config.toml
n_layer = 15
d_model = 192
n_head = 2
n_kv_head = 2
head_dim = 96
d_mlp = 768
vocab_size = 8192
activation = "swiglu"
norm = "layernorm"
norm_place = "pre"
norm_eps = 1e-05
positions = "learned"
qk_norm = false
attn_scale = 0.102
bias = "all"
tie_embeddings = true
parallel_block = false
init = "normal"
init_std_qkv = 0.0281
init_std_o = 0.00512
init_std_up = 0.0281
init_std_down = 0.00256
optimizer = "muon"
lr = 0.00922
lr_mult_o = 1.5
beta1 = 0.93
lr_head = 0.00717
grad_clip = 1.0
warmup_steps = 200
schedule = "wsd"
decay_fraction = 0.65
decay_shape = "linear"
final_lr_fraction = 0.0
batch_tokens = 32768
seq_len = 128
doc_mask = true
z_loss = 0.0001
train_tokens = 320000000
steps = 9766
dataset = "wikipedia_en"
Each number is 500 + 25 x the weight over its row's rms, rounded and kept within 0 to 999. Layers, rows and columns count from 0. Numbers have three digits each. The size before them is the row's rms in percent of the matrix's.

# layer 12 MLP gate, 768x192, rms 0.193, rows 565-658, columns 48-95
090:446466481563500488488506520526476520440531498492468510451489475467489526526505519509464480538512520502525479500533507498491495513486495479536486
090:498508525520505484477499546522484468493515471507533489495436495461457472488486522535532537501499518536503470531475460493493499495471470584506471
093:524525491538543474467497498476489521498494494447476477521506440503517513520469497533553541491504518511462478488494477516497454480512554513460510
102:510488528441487494496514507486531476488513495546560512490517467562509531506489497520518503478481467502602488490514420515521491494492515516517504
105:519518513518459465484502477481449499523465504501482515515475523500484514522518500533509519532522457518516504506498481501551445509464546526492505
100:453518506482491497501494466489501518476477510493455474480464488500505556530494440496462481453517503489499509485492469557487510468471474472473499
106:464470494473503480459523494514528504467454533534525526470485513434511535548505483536513480525525484497500478513522489539502512480455522530514525
089:495479458535544509518533513518463494493508476558463509488475509533487510453514526492476530476520518535518508495463510485480459490519523496499483
085:451489496504495502496480503494491457488499510493489506516499512495516476480515493499509479459495510498521531467519506514511443434504512524484463
125:561486486452502510515477478478492493510479512510506449545438531500521508488549509495529543529499456493515528534497491528512488500475494498469518
097:517500466502481466487534533460511504496490502538467471533474509476513520542514452544549505485477523513474469491526491511543537484477502462478524
109:486469515467494512511543500526455494539498472495476509484483515503533482485486522522530524566549503465518529474472463502530470542499471537477461
118:441496548535502542470477497577489513477514508525517542511514471503503514518471452455558547534480512534505480480473492518525487480514529508503529
105:519534496525452515488521458508496529513446522496510464510497480533540531514475508554525490478499506490513466497525532521522528505501497482515477
081:501535516463475485504555505523502516527522498519529483513515517502457551513547494494538469543470481491512500513522497535516503495524508477549537
100:498487486512479478558516492533517532507514488475493452463497498474511472459441488563496510484508505526531473486517492456492510496482493521491466
089:519502542530532523514473493495514503457457521478457553501503516504513512480494463492499464514505457520506524512487505506537482526493492501512454
114:474491429531491529480490481478538492470485518494476488485491535524532473527499523528429488500519509509523480489522518446501499429451495481499471
107:497504527521514482466498472480485531486543492551530488480511499501448554509519522507493498524465500511537533500493500485528479498516502531502502
104:474514500522517475534487499534507538475523535517492546485499520502495552468506495514498493505468499490546499477456477544514514492455509498458527
107:470501500480499509477508477501520487520517462528517478505499531505498491510500505518492484520518512541511506518526525520536484522483467522452511
112:498479497517502516496512497518479494528536512552475440518486529524496480492502495531487491477500518535507509490424528510466477468486529535521540
057:519475496489489498489486532491528495524464494503500503506492476535502473520569487545494451467504532471550479501507548499499527479524501480492484
099:468539501476477501467498491514510500512467527521474471540501492526503522465553511512555484475507511508465508471500503518487516471515510479510399
098:505519496557466478525517524521485478534488488534488491547501534490493477522509506574508505514520518454538497506509507480510516541523513563483531
090:521502467473496502488509456483503527535509473487510511514490479472551505484534485486520533517513470490473527546516528461524521500509532488507479
108:531498542511541440504521529510550510560523469474486487476473479465554503501530515482505518516533531543488491544493489507546478464492499467524538
102:480476524529506506491472505553501534523455496518449507473470461512511520514541471490495508515498530529524497485532493478503455462505483496501537
089:452519455540457468530487523520503475522555483489491470514471517551527492538472484513486504489481470514514516514467516511514525503554493503510544
077:531523467505481524485523477506503487516491542493481502521507496468505505529541474486524516509499481519471510521548528478478511507530481464480538
096:506497520512513549484507468487511509441488506509538492528473524506513495473497535527457541495498475470520484487486484503465453481551560518529539
097:491490499539489466470509535489478513512539497536488562519509487520489529499490532482497443486456518502547541494469488496517494534447525491537554
116:521483512514503485507548483502467514524526515505494531524519484498503503500524514509524533529461514523518530523475476476489522501499517533532520
103:492482523471499538495482522549507508530502487487505490493537494534520485473501491538481492535480481473501538526497467513498468466448532539494491
106:481506513517453516507491494493506502485527493511463537545519482529479480566484506563514517498498461493503481490519454527466521524497530470484511
097:492486449476507503492528506498470470533489496450481483507526457523475527520527481520452530505547480502513553529503520480513517496448499559523502
118:538485507487506525472519527520518501501505537530497493449481469551487525512533519536476506469515498450516487429519508535524475489498490482507509
092:501477553518560505500471518477517498465500484508567496486504489486521457506502515488508554529507515494523498514506535520507523502553466537498555
095:552526543476459488484476524489521453499488489501501539540500452513513501486510488513517547472513497505486487506488512496447501512475541508505534
097:454487520503477529455480499493548507547493483490532512510490465502516497516506499519451459491521537518551482516532523533489535502500466469474508
113:527511457501489531501525494492497498429553525523530480503439502499489503535516478503458525520517503484545495504490510532492489474460522511480499
104:536478454528481497464477489476546553464504510519460514504573518530464533472501505497491503525486472511489521499505480522533522497492496491496503
091:479474531523542519500529463506496482500494466514539482498481492510487512522544504520505502514525493493520539503481497496512506490492436454451472
123:506502518485494502463464516473504460507487478483476532505521522521531533511493545526493519503523514456485515511504501476494453457482497534528514
085:470469485462490529499511578475505506513470494513483492497504486508514457479507530473491521541469500513543525494547507510499508508486501518467539
114:462490497545468479478494483462491527494467485497483533492474512518478538514491510499493540503476514538475470477486491502507462517469479518563506
095:482510501522533532518506525513501525471487470547499478524478507470487537503519493504497518499461505540492557514483554460521531502467496532507515
092:520476488490485547511500490477471508499510509481526511543497541523496516436551531469485486460508473520524514518545474474500518497500473450479531
097:470526471491504554535504470512478498502548517484528501521460515520492525512542531515446523517490515507458535544526467489530472525497520521514489
110:567471527500479499508454458528511486519500486467512500503523527494538480482468457436530578467478525472523477494489489505502478524543507481506473
106:533503438499505460503518508465490505470502481540524485521493485442467485506461476494455505507475441480519499466482486507499472459503483482511468
098:524563487448504506530491486520485516438501542490465508474469486482494549459467462511492412452471529476522489512527506524523545447487495504544500
107:476434495513512507465509461565503482458498544486464529455524501518523526503509500482545523465477513568512503533535513483527479494496524492525537
107:506514481471434484468515480449475472525482510480479513518470444507507503524494501447510499507503490471511466503476507485477483459534521422475525
104:491481466524478512507532454468497476541471445485490469464491490541481529480505499508511490494501512475520482494501516489517470491500515524509495
088:507511501482499509492468507547526489513512506530492550490513510533505466515486516523501517528490484464522502493547521514505447457516512507499551
089:519570529514517563498513520485489529504527504508546475549496499485512524466519524527529489547487516513541506476529518476478494458454483498484521
098:474479490497525485521455540475517517451530493530517514531463480503515530518472499480526514492513478495511444460493538514475476517495502517509491
071:474507490545487495474463485522514508518498518465464509506542478530484515511534513532537458516525514477502488509529530496554471447516481508498472
110:497491521531535496528454483567522526500499507489475471452487494525495487522494492489515508510482483530516510552437482481507500514493513511485511
104:503486476476537494531529492507494527495519528485520487517489487537467512533500457505524506512498533494504478562503509481523517483547490483517504
123:476477460494522513478468461507460465510499516469513492481538474516553468479463514475532502510506521441511528534480494472506510511502541518550495
113:501494483480513532511530508491482513505493480565489496483518537525515552517504528497487515546490535501506472444521500529512492517498499485510487
108:501461501531478492452510478486543485543493498495508543508450477519525473531527477510557503504444532517501469517487503507491494524487510530443484
102:451523504516472499459522472460510508491481527504523519469481477500512536473500507495498476504478470554518534429426531501523545480513520509512502
081:519484515489496474470470453507547430485510502520515496503492497493469548507528502481555454532504506486494528547501521535492571516481501537475489
045:514511496478506506544496484520493532530490537515576463507521463472519469463514531495457480525502491463511452482510470532486530542469543527535470
088:519522455463475489482492504494437523527435476494500523538512523502522515524556515489476547504511484534520491490507514464510509502532507491539470
106:488498560488449500503502556475533509518535512442505525490483501516508530483476433482511511504462484523517483491498548526529499483451493499487488
110:513516464497482498492508497493518527544525486512460528529524484479501548520516463475472527499547457481499493528479504514503497495499536511511497
083:490511517477435474521454515480539492489540532488501488452458499504521484490496533490476533453499515472539524488508514475475480518502492538469540
092:508489508506513509515478489499488500522489551508472515493550477439537526534506525516541507552509472505519522516545514505539511494512479504525518
093:464450499507537516503483515498498508482476496487500518533505479463481513533490504526523508488524462458510494537522470520483487464477520516494505
103:506508511487532502466510486492465511460529444515469528503481528506520523508501532529437509527517533467498458506557516455512500510482524534507517
114:517522509489475484487507471525524493539451505558472534555485501499533506515486524495477542501537482472474497514479551505473521496531501463501487
114:515516503502485458462480475457557483505487494499490506521462511503481497462498513522489497498495466491520514499513487523509513464465530459562516
096:518543492465479472519479481500477479539487512471463510514484477490542498506534520561551541524486500509510489485507548509516536494521492483522475
109:501493490526525489468514543447562500495449515521499467484522459506500476475503464522503483475530513513490489466470521524512495520517458434533503
110:515526483470491541432458508474502505488491474504523529471529493522534465455525463550495486515532466464504498453529482510522470460483524500551502
118:475508542521497482461522501524503471491509480503492525521488484524498525489486498502454508518508553501520515471499485475506526498523514513516533
093:475532492500487519546530495542522472527506457520520464469532502491497469478481511484518474460487510495507525514516480501502502489479485518517479
105:546506533468467552486494517528466503509503514478478485469524497502504487488509520538504565571504477503501484476540500507542499497502513472507463
082:513459512504445470478497538476491522497504499541505526462511504498493511478478472528488498496520504521447521467476525498499501518513510528493555
092:475477506484486523492530505497503479507531493511460480526497497490481508529496480516550521510479484470532511459524462480511520519513503533529520
051:493473523501509495534469504487532556536517515490459486523474495486515491512466502519483471489480502499526497513532520514451469490519497439486501
110:470525483486517500527514509525529540475518523511514508521534491474547493517505508514465508519478449458497474546534490498519490510494517515529549
083:465470471530494481580514470496467515504528523502470496495489467500511516536508522521494508538524477513485539496494506524527479462478520510509485
096:491512542511511505500516471493516513539513490499495467497537522500505478503504532515427503515489479473503505554506507480498513544522453520493531
071:479470484505513455461506509500502471459527471526506489479521466476481458507504493464477523478527521474519482535487504510480488464483533496527453
117:513491539531524503486504530502524462489518523543482539498475483529517481503487493515511509536524469464520485501499534518473506486472502502461489
077:526556514473467474467471498491493495511506495507480497474520499517474535480544483502519529481477494491515472500459420449523504529482494509498524
108:507530533480490546540498528501510490520509500557486504471538505500474521516517531495537553503497491494561512481497426508552496508499535535518512
064:502554524503490472519495519506477475499495502478508465555486485490501523502480494515517502479510504527509530512519468530501505491479480559473491
103:512452435507501493500525513460484536500475472471446467495510528514573500493510499508467476486460475496514474513450477436519465437502503461481535
# layer 12 MLP up, 768x192, rms 0.19, rows 565-658, columns 48-95
096:472502509511470509514557523429492540491514450510487509511503526477476495511452523486460470522441519516511492513496536502539483465506479499484487
096:506494516457454488537514534482499482538501510461508479490493506486528512513506513482464491466496510501507475460506517473495508500455495535513519
099:445499498487504530509493528503487493518491525511484486474475481460513503495498550466499486500511489419499553514529463503541542505533530496517496
097:521504501522480498525524495491501460501471517452442524536534498532492493518509535528506511528514494500464433480517505502496507494495494484509493
102:508518478525483483482506457497520558476509515479480524480474524510519498487461490530466538460552469547488490483503457499521495501515464507545509
096:491478477529491503490490522479492549521445518527518470489496522534479518542545483478507503502508510471524504508486549481528504505546530482471516
104:508481477468496509496520495497489551482494497516487481432479482502519489470510484482513448468479481482519469539515512510475472559512463522519465
090:526481513473505528469456511519505481492480507513500562492493518494494501518486497460517507502505540499473508531500528511496477500545510513511555
097:517515465497500525511457503529467501517482490514497496525516498525428518463462567488516478512537540512496488481499462549493537532511475509483515
113:494512514518505517530486486514586439566533533501507448469491543514528522467484594496456492516509499532532489521497465461510537508517498490475479
101:515471526507506503499478474508528483503540526481537538472477455487484531491531470492488492486469494507473463447479478503513517528537551522531484
106:492513536531533465521540496498496516508485470512514460516503501558479503520526512536541511481542534517503438517504510519536486544498487491520491
115:533455497508447506489500502488511501526521472555526519506494482484492483474473526462539514524515500523454516506525531525472523509528478486528512
103:490499467539500504466509442519486500500505475495491481437509512526471517515514495491454521497531510443529518504459540538518513474497546506539491
085:505507494516496465553504514480462518456508475531501496456496512524506456517485510480474509496516505470474487507450486488506551505516451501463480
102:465486469488516462524564495495493466479473523466523509516509547529509509549516486497504491514478522461498496472483491465446531474526489495498556
087:486497485509504503519519488490534488495537469544516482510513505463490493475466490501512475478500496441516450527526506523490542464461502512512447
108:526476511463479529508494483493542460560508479543506496471498481471523499498517489455468483466497504485532485521498485451483498493528469503481480
106:504473494507501482483473469475517508474479508486502449532461470489495467487487509530420487472504473458505486506490524472493499511504503465495478
102:510517477429491513464483469525510524511483552473470511474482465519487500479513519492485456507508466486545501542446502531533496475476498520532510
106:525531527527542545503531474492501496510486475503486545471489468502536546441504542541474491477518522516513497464508490507534496516508512528501510
118:493507494513475529523503484486491508544497528523516462444499462509461458508514527564533486508502459455523503500499564463520508530499474537488486
062:491490512475524487477494538434509497506512492496535480554517507519504476502567473509451492512453512500492476485503519480489549491471463485466467
108:532515544498486530481475477486480510434506493485458481499483492526476475514535503539525491481512473484512516497523504510500497479535492474517509
096:500480510469497485514515502473509493475493529528482496507447523443512479478499468537466496516481539523510484520513510491498493478517477503481450
099:515525492480516501499453509504513505502538514488513484455533528460501466476466502464495531478507503485489511546512473475512534511485530524496483
106:498534530468491472519490485483449530450499486511509501530525478497515502494508523467519425457501492547512526504503494502507494477461509474519557
107:461504488503494511487463535482483513469474444511521499486500543532493523467492495510512511494492548480534445476490482452499501486473485515510486
098:520547489487496492509512510464487505518502520494522509508505491482495481511487549508468513496568523487516475530455479498459458508498481510523507
077:486503475506526490471472503473523493504499483543555516493531499477502517452485563505474504496501526490527486478505508472433524506507478497493498
095:524480533466527484530523485521503478453494473494512551516506486528491474466560462509514510535492544470469504513494492523510497513535532470498494
098:531510520563522516520507463538515500485507489453506518512483524483497472468477445525520525500508487541484484494516515446469509485510507473506499
103:513509491474469471509433460479481474507491503452505523505535505508513522476479505517477494510494510514504502501456517525484482488550530544447472
103:482504514493550500505538536505468450522509518464465517454470553485521504485469504510523472475505538487527494483464502511499456494468503518475525
105:521495527537468486471414482534535485481525530489478542496512498524503486519517503517465529522494487484509535533490480498515494490542528522507492
104:502506492523501484489491488527516509506541489502496480483515484515470525514505509487519542488500497449458513520495486479502473542511457474469513
123:500537518489463492470499437486504510519474543532503510476482514501497515469484509535490453520511550516551540453475500503468493519530472511465479
099:521489481493448486500492522498514522549463523495492486515489518462528564490509508489531482487475454473546509491510501508502546539478534506502495
093:548507516477523486494519536515493526528465493482490472525464473515544522477483470464427496451505490529476494507523486475508477481500471480539493
096:502520502517460468458481506466527490493522518531485500537490486439484511561512489468492510466476455475552522538439509516468501507474531540496524
106:491517491486452547514503528500511503528504513504529503494520516484488539530513531472480500532560509520494527510472513483494554545524495472504486
106:475511479483503499451454496489483489527488441522509528494503518515500477465452477505524524567482500518482465496487491524499546456500449484501466
093:503503508543503500481458542508504469475520466450470493509499515497464518495508453498540504503524476498493471544537509510520530470546473485492500
113:512506521490498510493477492508474492533526517499491460479460505480510526498464500488509515488502483522530514479489512466552489504483480495519495
101:504503498471455491531491490477468512523480441503510477487473470515519480491535534492493422460529526490469548503506501512463544507499498489544521
111:507502519536495509487527486501448507483518507468506488549489498507567487518485484503497518485469456502485487553538500524530532521546534488558448
095:495501459491552488471485496498501511516452503477529529486472523497472498499473499475497499473483463502470499492505481476502482493507485478549513
091:489518511543535487494462481517553483505535529508514489512517526517498492480483526516515520488496525518479461524518500479476491447511453524461475
101:472508489519512480490506516457450518477571549461541529506512520493513488467486494496526494506490441544520526506541516489490495473479494524536499
111:470522550469496491495521519570487527490493492510485487473488491486497543485456497512483491520453498529535496493492551490508490516510470493514502
107:549486499513533468505483524515497514500487508481497483482512479502454522510458499511524438445511473556519484472508503485514479473498540443514473
093:515462515505521465511517480440493516523506471448479429505502500528513454497506536484508470483494494487498521510487491461508527458472492495447498
104:495500487469475487473541480483490483515529500466494472498487526553529490517523498491481502463534474473480498499485516512541525539504464449504492
105:480540534465497489519531516500482458468538516516479494497489480495497516530489419544488469502531499501521539500510532519488485512516483453476506
098:523482501510491485522492489506487497493533512526494509518483520486489545473476472512504495555494500550526497546511490488497482497486472459496523
094:513471571503531558523495525483525477527527510487485495540474515469552515471502477516546523550485497521477529500484495477514532505494506464510467
092:481495511519483470479524492459489490473481555502477507484472510445495457473495487515482485566508499471503524512490480505550514474511515506465521
104:516544471487508488486512467524502531524509483518483516514505508513528443549501492514516496508541539505497507563571475491482536535520513482469504
072:534525487506492519504507547519470539482502483535492526507449512525509553488510517512542512489468509482481452476512479484502500528538515489508559
104:501448547488463487479460476484521498498464475506489465488456490483527475473478497469481514501477536531498549494492481498504505456516519512455448
095:503482504526505486487513539477477477492518519481512545487449528495450519526471490486516498547492507498482489504499479470518526455542461482488524
110:443483471516511532494521487484542478467449501458504539477558521546475525501481500485480515509462532481502499544475477506522519519494492518542503
110:519510467475475515488451475485491494462509520484474493458492493471490489484501509515519490491510505537500473543503482510518472484489494493500460
105:488506501497479555487469537480512483539503514443493519465455480513483513472517518454487522475505565465472545531531501477533518520494498489472455
100:503520501491497483494479488491502545495528470495522508512496477509461531475480524523497486491514477486520505533553499517475472502504506505506554
081:482539508502447513482497484488519517446512518543481481477528514485524530463523518525498509521503473516540477538490494509478493513513454529552519
043:495481531502516475462508528481510459499501484469447526491495500546491517503470489497523496505485465514526536514453514484513471468500487489487487
091:507473474551513486469470498480485509510494507525489518487519463493441525501475430522477499472491456507525504474471571465520478527466488470545533
096:523489471482513493487525531511478507489496505478473478470514470504485511515458527505469460473496461481495528523490498535472500523500497493525484
114:531505558513500498509519500544468506492472515529514494523517499475463483489484503468480505479564499502513496541508517484535511479483517509500514
095:481506511523468461484478459505475489541471487512499524534470497503496486484507504482531529527498550457523501489503547501491514494487515495528479
110:503479476504481422496509469517528516506539486429501505540518482472512484490497449482488513508533516499500514498457527485466496484533508468522457
094:491470465496532472501499495511513523523471477500470506531497522538482480494472505502513530516526494522416506484519518512498517527491467502490521
103:479492493510500464543461530489527541503530483510484481526477518524524474503472519503496481516444438514529449462480500541522489506520507494546504
107:494508499527519484477499511507532535481511487498479464519472530502504468558455477509526474494512434538478496536457463499499521479495519506521478
105:487469569527541542522490511505477473483494439529506545440499474507491557528509511538491490460513521518525512525497514507510526543515495526507507
092:465477481482494496505480538500476478492505521503533518478462506490536490479549544531474478527448538481499479471512481519517503456503492519480511
117:523517529537541478486457511524478518562510461495526562507497505511483517452526554471488507529502460505504494470559481480465465495490509497505496
102:473465474523495485476525505542481458517481458541470515500478502530509507492536501470518500476515545499486476441524517508554507576513503494480444
108:499534539495498528520506532505485497487483496480529492514535498553535525476504491507509503520540472491497490510540475495503519506505506497532510
103:528517463491523487505482479544556456548486516527518475470513563520496517497502507475500516449503462491521443502488503489506446522504489499486533
104:496487473520563485547527473463455556496498530491524516503506521503506497510486521467476484452521475457486500486508517491499477524495495430521489
076:527462468467488493498476534472515501514566508513508520501483492488473494475537476514530501542483532519530524509506473483452486485486496533499527
104:461479510497502481528496437528499521504519531484502501484528521506510511509509552480517471471476498505491523496475492545559502492514476489493533
054:474502453495525563462510495484475483484515498497531493498505458505510526510540499521462536533503517470440501498506474515520519494476462523525471
106:496480487501502500480493483489460500531495474512465520552531455443519496475517540482526520503496479517548497532554505526505481506467470507512536
098:461487450492492471518529502486493507491510490510515505538495532473482529508514503466509499525502509493529535516498507491506494471481511486476504
095:521509441506458491470529550532500481498512456502536483479554466483497513522528484515480519534515487519496507515486469530477488476507500537491505
075:545493547502473482463498465512492491467518523500468491467532517417540467492459515512492494518507447489499473522505510471488506550514538492524472
107:517486471536466486487494522513519508456513504534482589491508523481533494500515525502490537491473477511495492491503491529491516512542507481471489
082:500542504480471477506481489503498516559442476486499511509475507521457492503547517472494464513539490468499478498516444463512481547487516517500514
109:501536545514519527556495535490510519471491488509507489493483541514534498504515473484486488500525485523457511497488498510526494502511523490496532
078:520477518511490480463521493511497520480505447505478459472530482526459441476487505492495502489499502457505508492503494491521559547516507483466542
108:563511471462529467522455480540540530530489492483485514539441516476507466546504424490434517469500512488520515479568491517529479508519513501498469
# layer 12 MLP down (transposed), 768x192, rms 0.0461, rows 565-658, columns 48-95
097:489506529486481533509476476523469500517444499516495469470534473542505522535549427468465492482538499461489494493492486510481483525509512512504487
096:493495526522549500507449521522528482517449483496521490521535540539488505480483488483514532447458499490510495538463491501472486479554525497516509
097:475525532537505489498513531515518530498520515507476504505532482511495454517540504497501494481547528541491485506504527541497500507495494483463508
103:505498464529539534532497502500471434515477547518528500532486474522476454453520486490488505494511510512479470514475490541507447485519512515488537
105:452495471470500477501464477520490478508467507502496496455529524542484571520516492498517485528465503477509492460511495495477531524529454482524485
101:502487523544511466489502489496506523531511508525507481509507501516527513527487536470466505520542467485475464485492522466549527475471587535518483
102:499484454497542497554494501482464544527433519490493480506523468524474485495544475460494513496512485498482518452513478503485504513551519513487470
091:498493498515484463517477506452494503534475519493542497526495526523510502483470503514533472503486476467497474503504501494494485509461475497511530
094:512507457460499505489531482493493485541508506452480543507453471459536478515505450493489475551507494512485503490507534516533497506463507516540503
126:541475503489512483493482521550524477524479490494512483514485468503529493494537481543497482500480462499516526509462489508518488506490516479470508
093:485496512502471499544508475512491518513516546491494478491474495475523487492493542494437502472503476526522513525480518514490549483448471487515520
103:498475533516477491520477523462516520486504509496469486521512480457511493478505474476537462484469488524451503487547516504482516522487508514536489
093:500454481479536473541482481453518479505506500524529514505485496503500494434497514476532463499511557509488520502488509516486530489476517477462497
108:516555512518518496455513497512491533492476556489485534481453496553467517529487517501520464477494495502504538521523519431475504471524534529488506
094:501523525446492484455518495536509478491534492477535472505533533508479536529541462480499506546509496511525524508519505481472465484534523470550502
092:496547511494504497493486551459512489514506497504492499494526488471492494496473544510454499508470494490540506473496483543489503489471454523500469
094:498452473497510512474503448533510486516486500550475509537535513515494489487530496513523462505488491514471515459508481501495512450479473499505500
104:510560509535518504521515534449533511509490503486522542456500531511501507500470536480486476514500489518522506456491433461521446487470484489516480
105:488461522503540451529515501495433486473491515459517494520497507475520485517488464514499480445499483491527465492471483502501509471514503527513465
099:534536434510514444454531525471503515480504496493475470527468472496478529482450502460461479493503497500532534494458460479479515497481506530449499
117:457504487513494480495513465520522531490515459457475528494494510504457468497475562513499525498471515532541488537509473502530485502503441467558532
108:465464476496546437482528466476477527476526460567497532518501532499496505517531505492511507530476533479457523506521501505520537479511481530521515
061:463493474501490502556508462421535518511538497485486486498491523534547512492491519551527495493488491527498500499447499524537538501529487478525516
111:476474522483487500515465514502495440525529490519496503514480502516529522470565525530468528458479518488474518521524510480513517505492480495520505
092:561488475478510460530476544467507509547521489485511501475440520482517543537502499501557489508516486530496487483533489464515510494513498465489508
098:477487481490432515462535540530487548505529504557505483500476476527532522472494496492504501537456490510517475501550530486491528478498496481484492
105:536543517495489439506516509492497520486515495487458504501487491482551539512485536485490537495509516464517507506463521516491543493476492535493512
109:490510493495486468505456510497519532511506482456560486532508446510514482458485516540501514488481524512492506557518474485507491498487505490479508
095:480482457518507553460518489443545471503537526494489477491526533512529502493499497530489518490500506527549506445452495482458512519548513524461500
082:527517506507521506527475490482478511465495542518481453480479512547525506497520432506529522468520456505522478556493509505501431494494482495500503
108:472496532485511506478501511481478547501494515556514449541518523514491508494540508481526521467471505466507506429482479482499482442483514484496493
103:508526549511489481515527477509521529525485514486479453515499488499463516515518496468508481482526503477508486550490480510486511497487506477495522
111:500487480491558486535486476495490492492485490491546529499525459529492506524492498490479481470489487490478510481541520516505518505531500510510452
106:524488482503548497507486538476494499518503525504527519532486489504495517537505496506505494500482518509496514465524457503488451477477479496487536
105:524479530509488513469513476526536511476466523501472495551473460475512510520473492539489506467509530489458514438476519543474550512502550464512520
099:483470470502486471494456523481473461479504531524491500496500508528474474561519465530461472516525491529486502502547503516519519481520508466475496
109:488479473448500506510470497485486505473485484495529504491532473523490465547528507475501481527507502518533488472522505503542527563531520475511458
083:498538539509538510492510502486496502508528479487475527493533498486482455497486478499475494505493540475489488490509511495472521515519508500535513
088:492456440480497478476495542498478469541465495500503497476488500499495491507518489440548512487463505508535502519507512492506537493537517524487507
095:506495515514482517507510462489468493439491507497494488530482464468506501518487509497563500470491504495495528508495485436514457541528500476520504
112:490493557505466483509520478465491542520517506502494462523500512515484491471526482503521518484526445508479490499528502490479491503485518503499523
100:548480504531507516495505490464516507496496517506492507534525524492434515486472521471489489472498515506503483452508498506524510498462453461537511
095:479496493541475520503543473511485489517497472546482537503501472521539470514497494454509472537506495536511502484518503573513461483478485463522548
117:505497441497526509532508460503527472516498518479497502466508530502503476550512487486461512519502496569500513476509496486488523494478513523502470
104:492480545485473453505473502486495518518513510478489513503500479542460498480513523507516493542489475495478503461538497491481524520517485517512492
111:430501483567507498497529492527459504480494539495462542477499518470513520496446478528474469480505513497479494544475506482485467508497486559511509
101:515519485497480498529480509519471471546470473454478448511527494421475493477485462496516543471540503529514486516471503485519503549488515523506496
098:524518545479533504488517510492507500504427498492462521516448539524465523538484551538474490519497518477487520479512531491497529501495523461494492
106:502479509473461475499502496489501459478493476462491495523501472549522516527434509507474487520461554462496493503487537509474515502504473494469498
104:521481530534510510465498567493475495492522514475467516517506472469487507498500485478527530474529493470500447505536491472588479496511534479492460
110:532505535491508462525499504495451526518505489497486500471460474483470466452475517504492487485514553494513464494514488504497473496489505507488465
097:501522525518554464532477538462514513475506546498533533503488501482481476468467502507506487493553518478495512495451486478470520500472514487518492
111:505551478475528465533495495468512499534496507449506501516479450484533511467500540518508484520509513520523487525516460490508491520579422506544489
112:458484520505489523491492471535460498473479502488472525529483506491539477480498441502514491521517482495470526515501497491492554518506514503540515
102:498487563506513487521486522527513503498506488528497538454452522474527484509468529518487473513500510528482491459523511504505536509495508434533473
090:486518489512463493505525497487516496462515443511524501482503521451503545502458502487480466473505495526503461586510538514503500537496515496470494
091:484505444499477526476477485533490442509473473518493529456505496453514542503530474477492486499519514543498522490528496490506549496491518518525550
099:479471482510509508489478484538486500504528458489461479524545463489513490463499532466463494517475498493560472467454520490457500492492507492520513
073:520468536500482493504510427511509498447485555497510508482455540513507558542481486525500469502546508492508490518510491528497426514494542480480526
103:479500507457445545506512541471483477507534464512485513467539521496528535494496528494498492471539502504479500478541503521481469505481490471490548
101:557493498505487467450469476462501480504528523503479484483489519501538465469513480487498514508456471518505500492505536549480514541492530520494512
118:465489466495510467516497535510474494511493471480510506480481469517484454495544488546500525477532462545533511509517481513504490503512532505486506
107:487502537496495546523505496504521463559458552469483511536525439491532543518532501486495479516478497499483510532488488486525503552479547468511536
114:508531511480488506520487526504527503477442501485471482531527464485486498506520492539500516505499516459496499515487517507521490479474530465516473
094:520480556514477494551461480514528533503513507449527501482479516533491520470488490506526495478552526512491493524474502551490530495493500427497488
085:537510526494517479498518475476531496543508526510464466518473496480478496480480458481458519502507545484443497516492513476510540527481488495505507
053:494516469478514485531504518498505527527493525485559536545474509508527486490522468500495486486498522443500476469481487501459564540492502475480509
096:499531495507455508470527513519474529464501493473527501522533496445515504460494514519457481515499496494476573484492487462503498485487490478510495
109:504515496511541468499459518495505495498522502517511515508504553480541497471465513510510475514479506484497546482517508543500530476493511493515528
106:506489487490511549528507465532539507490523492566507498458515469526487504505480521520474467491457532502464501524503530523477541507514516509447509
093:499499546493510547489522520510532484489502525540489482490491537490504477506515494490443511527518499483500444472467491555497476512506507502513461
105:523497528467474491487470474496503512543533533479497478513483515514480507471484499559474498504491489477538487482526487492500498477511469509465497
098:515546477531528452483508514529480473469510501464509503515537479463495497517492502474508535522516515520497503470503537475469519462459521508473510
102:522550510462513489506492471495515492501500557489533508503565521484530536476535509511476506492516506523519490518521481448510485480499487533473475
104:510554527500504519495514494535509487507514527490515471500486505451494550508464485531507475451532513504474463489514500514498479479498494516520516
101:518537519528490493492510510519416488548517512485528461527491527506506490491499498468481516493480500498525549516455512474513511473481510485540497
098:494497467532514480507513480462484533503457524543531519470524469511516487519540509501525495514452492457487537507457514468481509522541471470548538
106:515504564470476493474476484555486474520513508543482516500477469548527531486482474532511534484493490473470525513544481531501441541482505507488500
112:500517471523439521451525490492505512496475478511448503521501484523503526482465508513506481489458507490473504453455486495546483533529488486512501
111:506506479477491471497509457528484508514486506477513511528463496535521495543465503519500517491500591483538496495509507492490523478512505490518506
093:459489515451512493506504484496481486500491457545480483519509507534521495485503443517453517467465455516482563522493492528544546552492482468508506
106:467511483479504490506490499512509520466519495542543478518479474558537507489513502483527533505501486522529504503470487523481508458511484480508512
085:507516528468463458515498517447485490477498516493515499521508530520468470459503484483520496481524527514505456518487506512488545464449504498521486
106:519507521498486496522488486538487459546465463475516512485512508478498516494519499503540581539511467466551515483515524519487488505506520505544489
054:485525535510501477495510499462479520500512491481487498537529510460478541503519530545511492460540466519478509499537460475495480511534522504502495
111:524457513497506511523562493534502464509510499534484476495539501474533463490505477502511503493485441500535484517496493507504474507479535498503520
095:527426497502513504508505494497510536524489516505500506526480477479465496477486471469520527524465447528539508521484487453490518529502485487494506
093:514484533509495473496495442473499534481496503500469483529494533531491475483482544515482462533477511521504488530466532506513533541490488523473503
079:535506491508490452492484467516499488552551468525487495564505506513463515522507479493540495535479498505503473489483475497514491495505537478484506
094:491472490460530519456498527486496482539510495568505524507543505536486497479512490514548480472540473561503477464485480500560477519503492501503477
084:528539494493454494498497476524478510500489468541539508463505485521497492510512467491525517514493488496480471569536510472498486525492527530488500
105:531491509496491478512513553509500456514504527498484521515576515531495516492503544497485490530482520516491483472448540527506503534480500482511497
078:511536514490504488513475483490483504523496491504535531524502544475522524500518473499532489461504494522498511488486519479481487511477478567518494
111:528500470499449518480503501523475504487457493438534493546532528474517500543484454486503499481462518530486485487495523479498497521524505508522493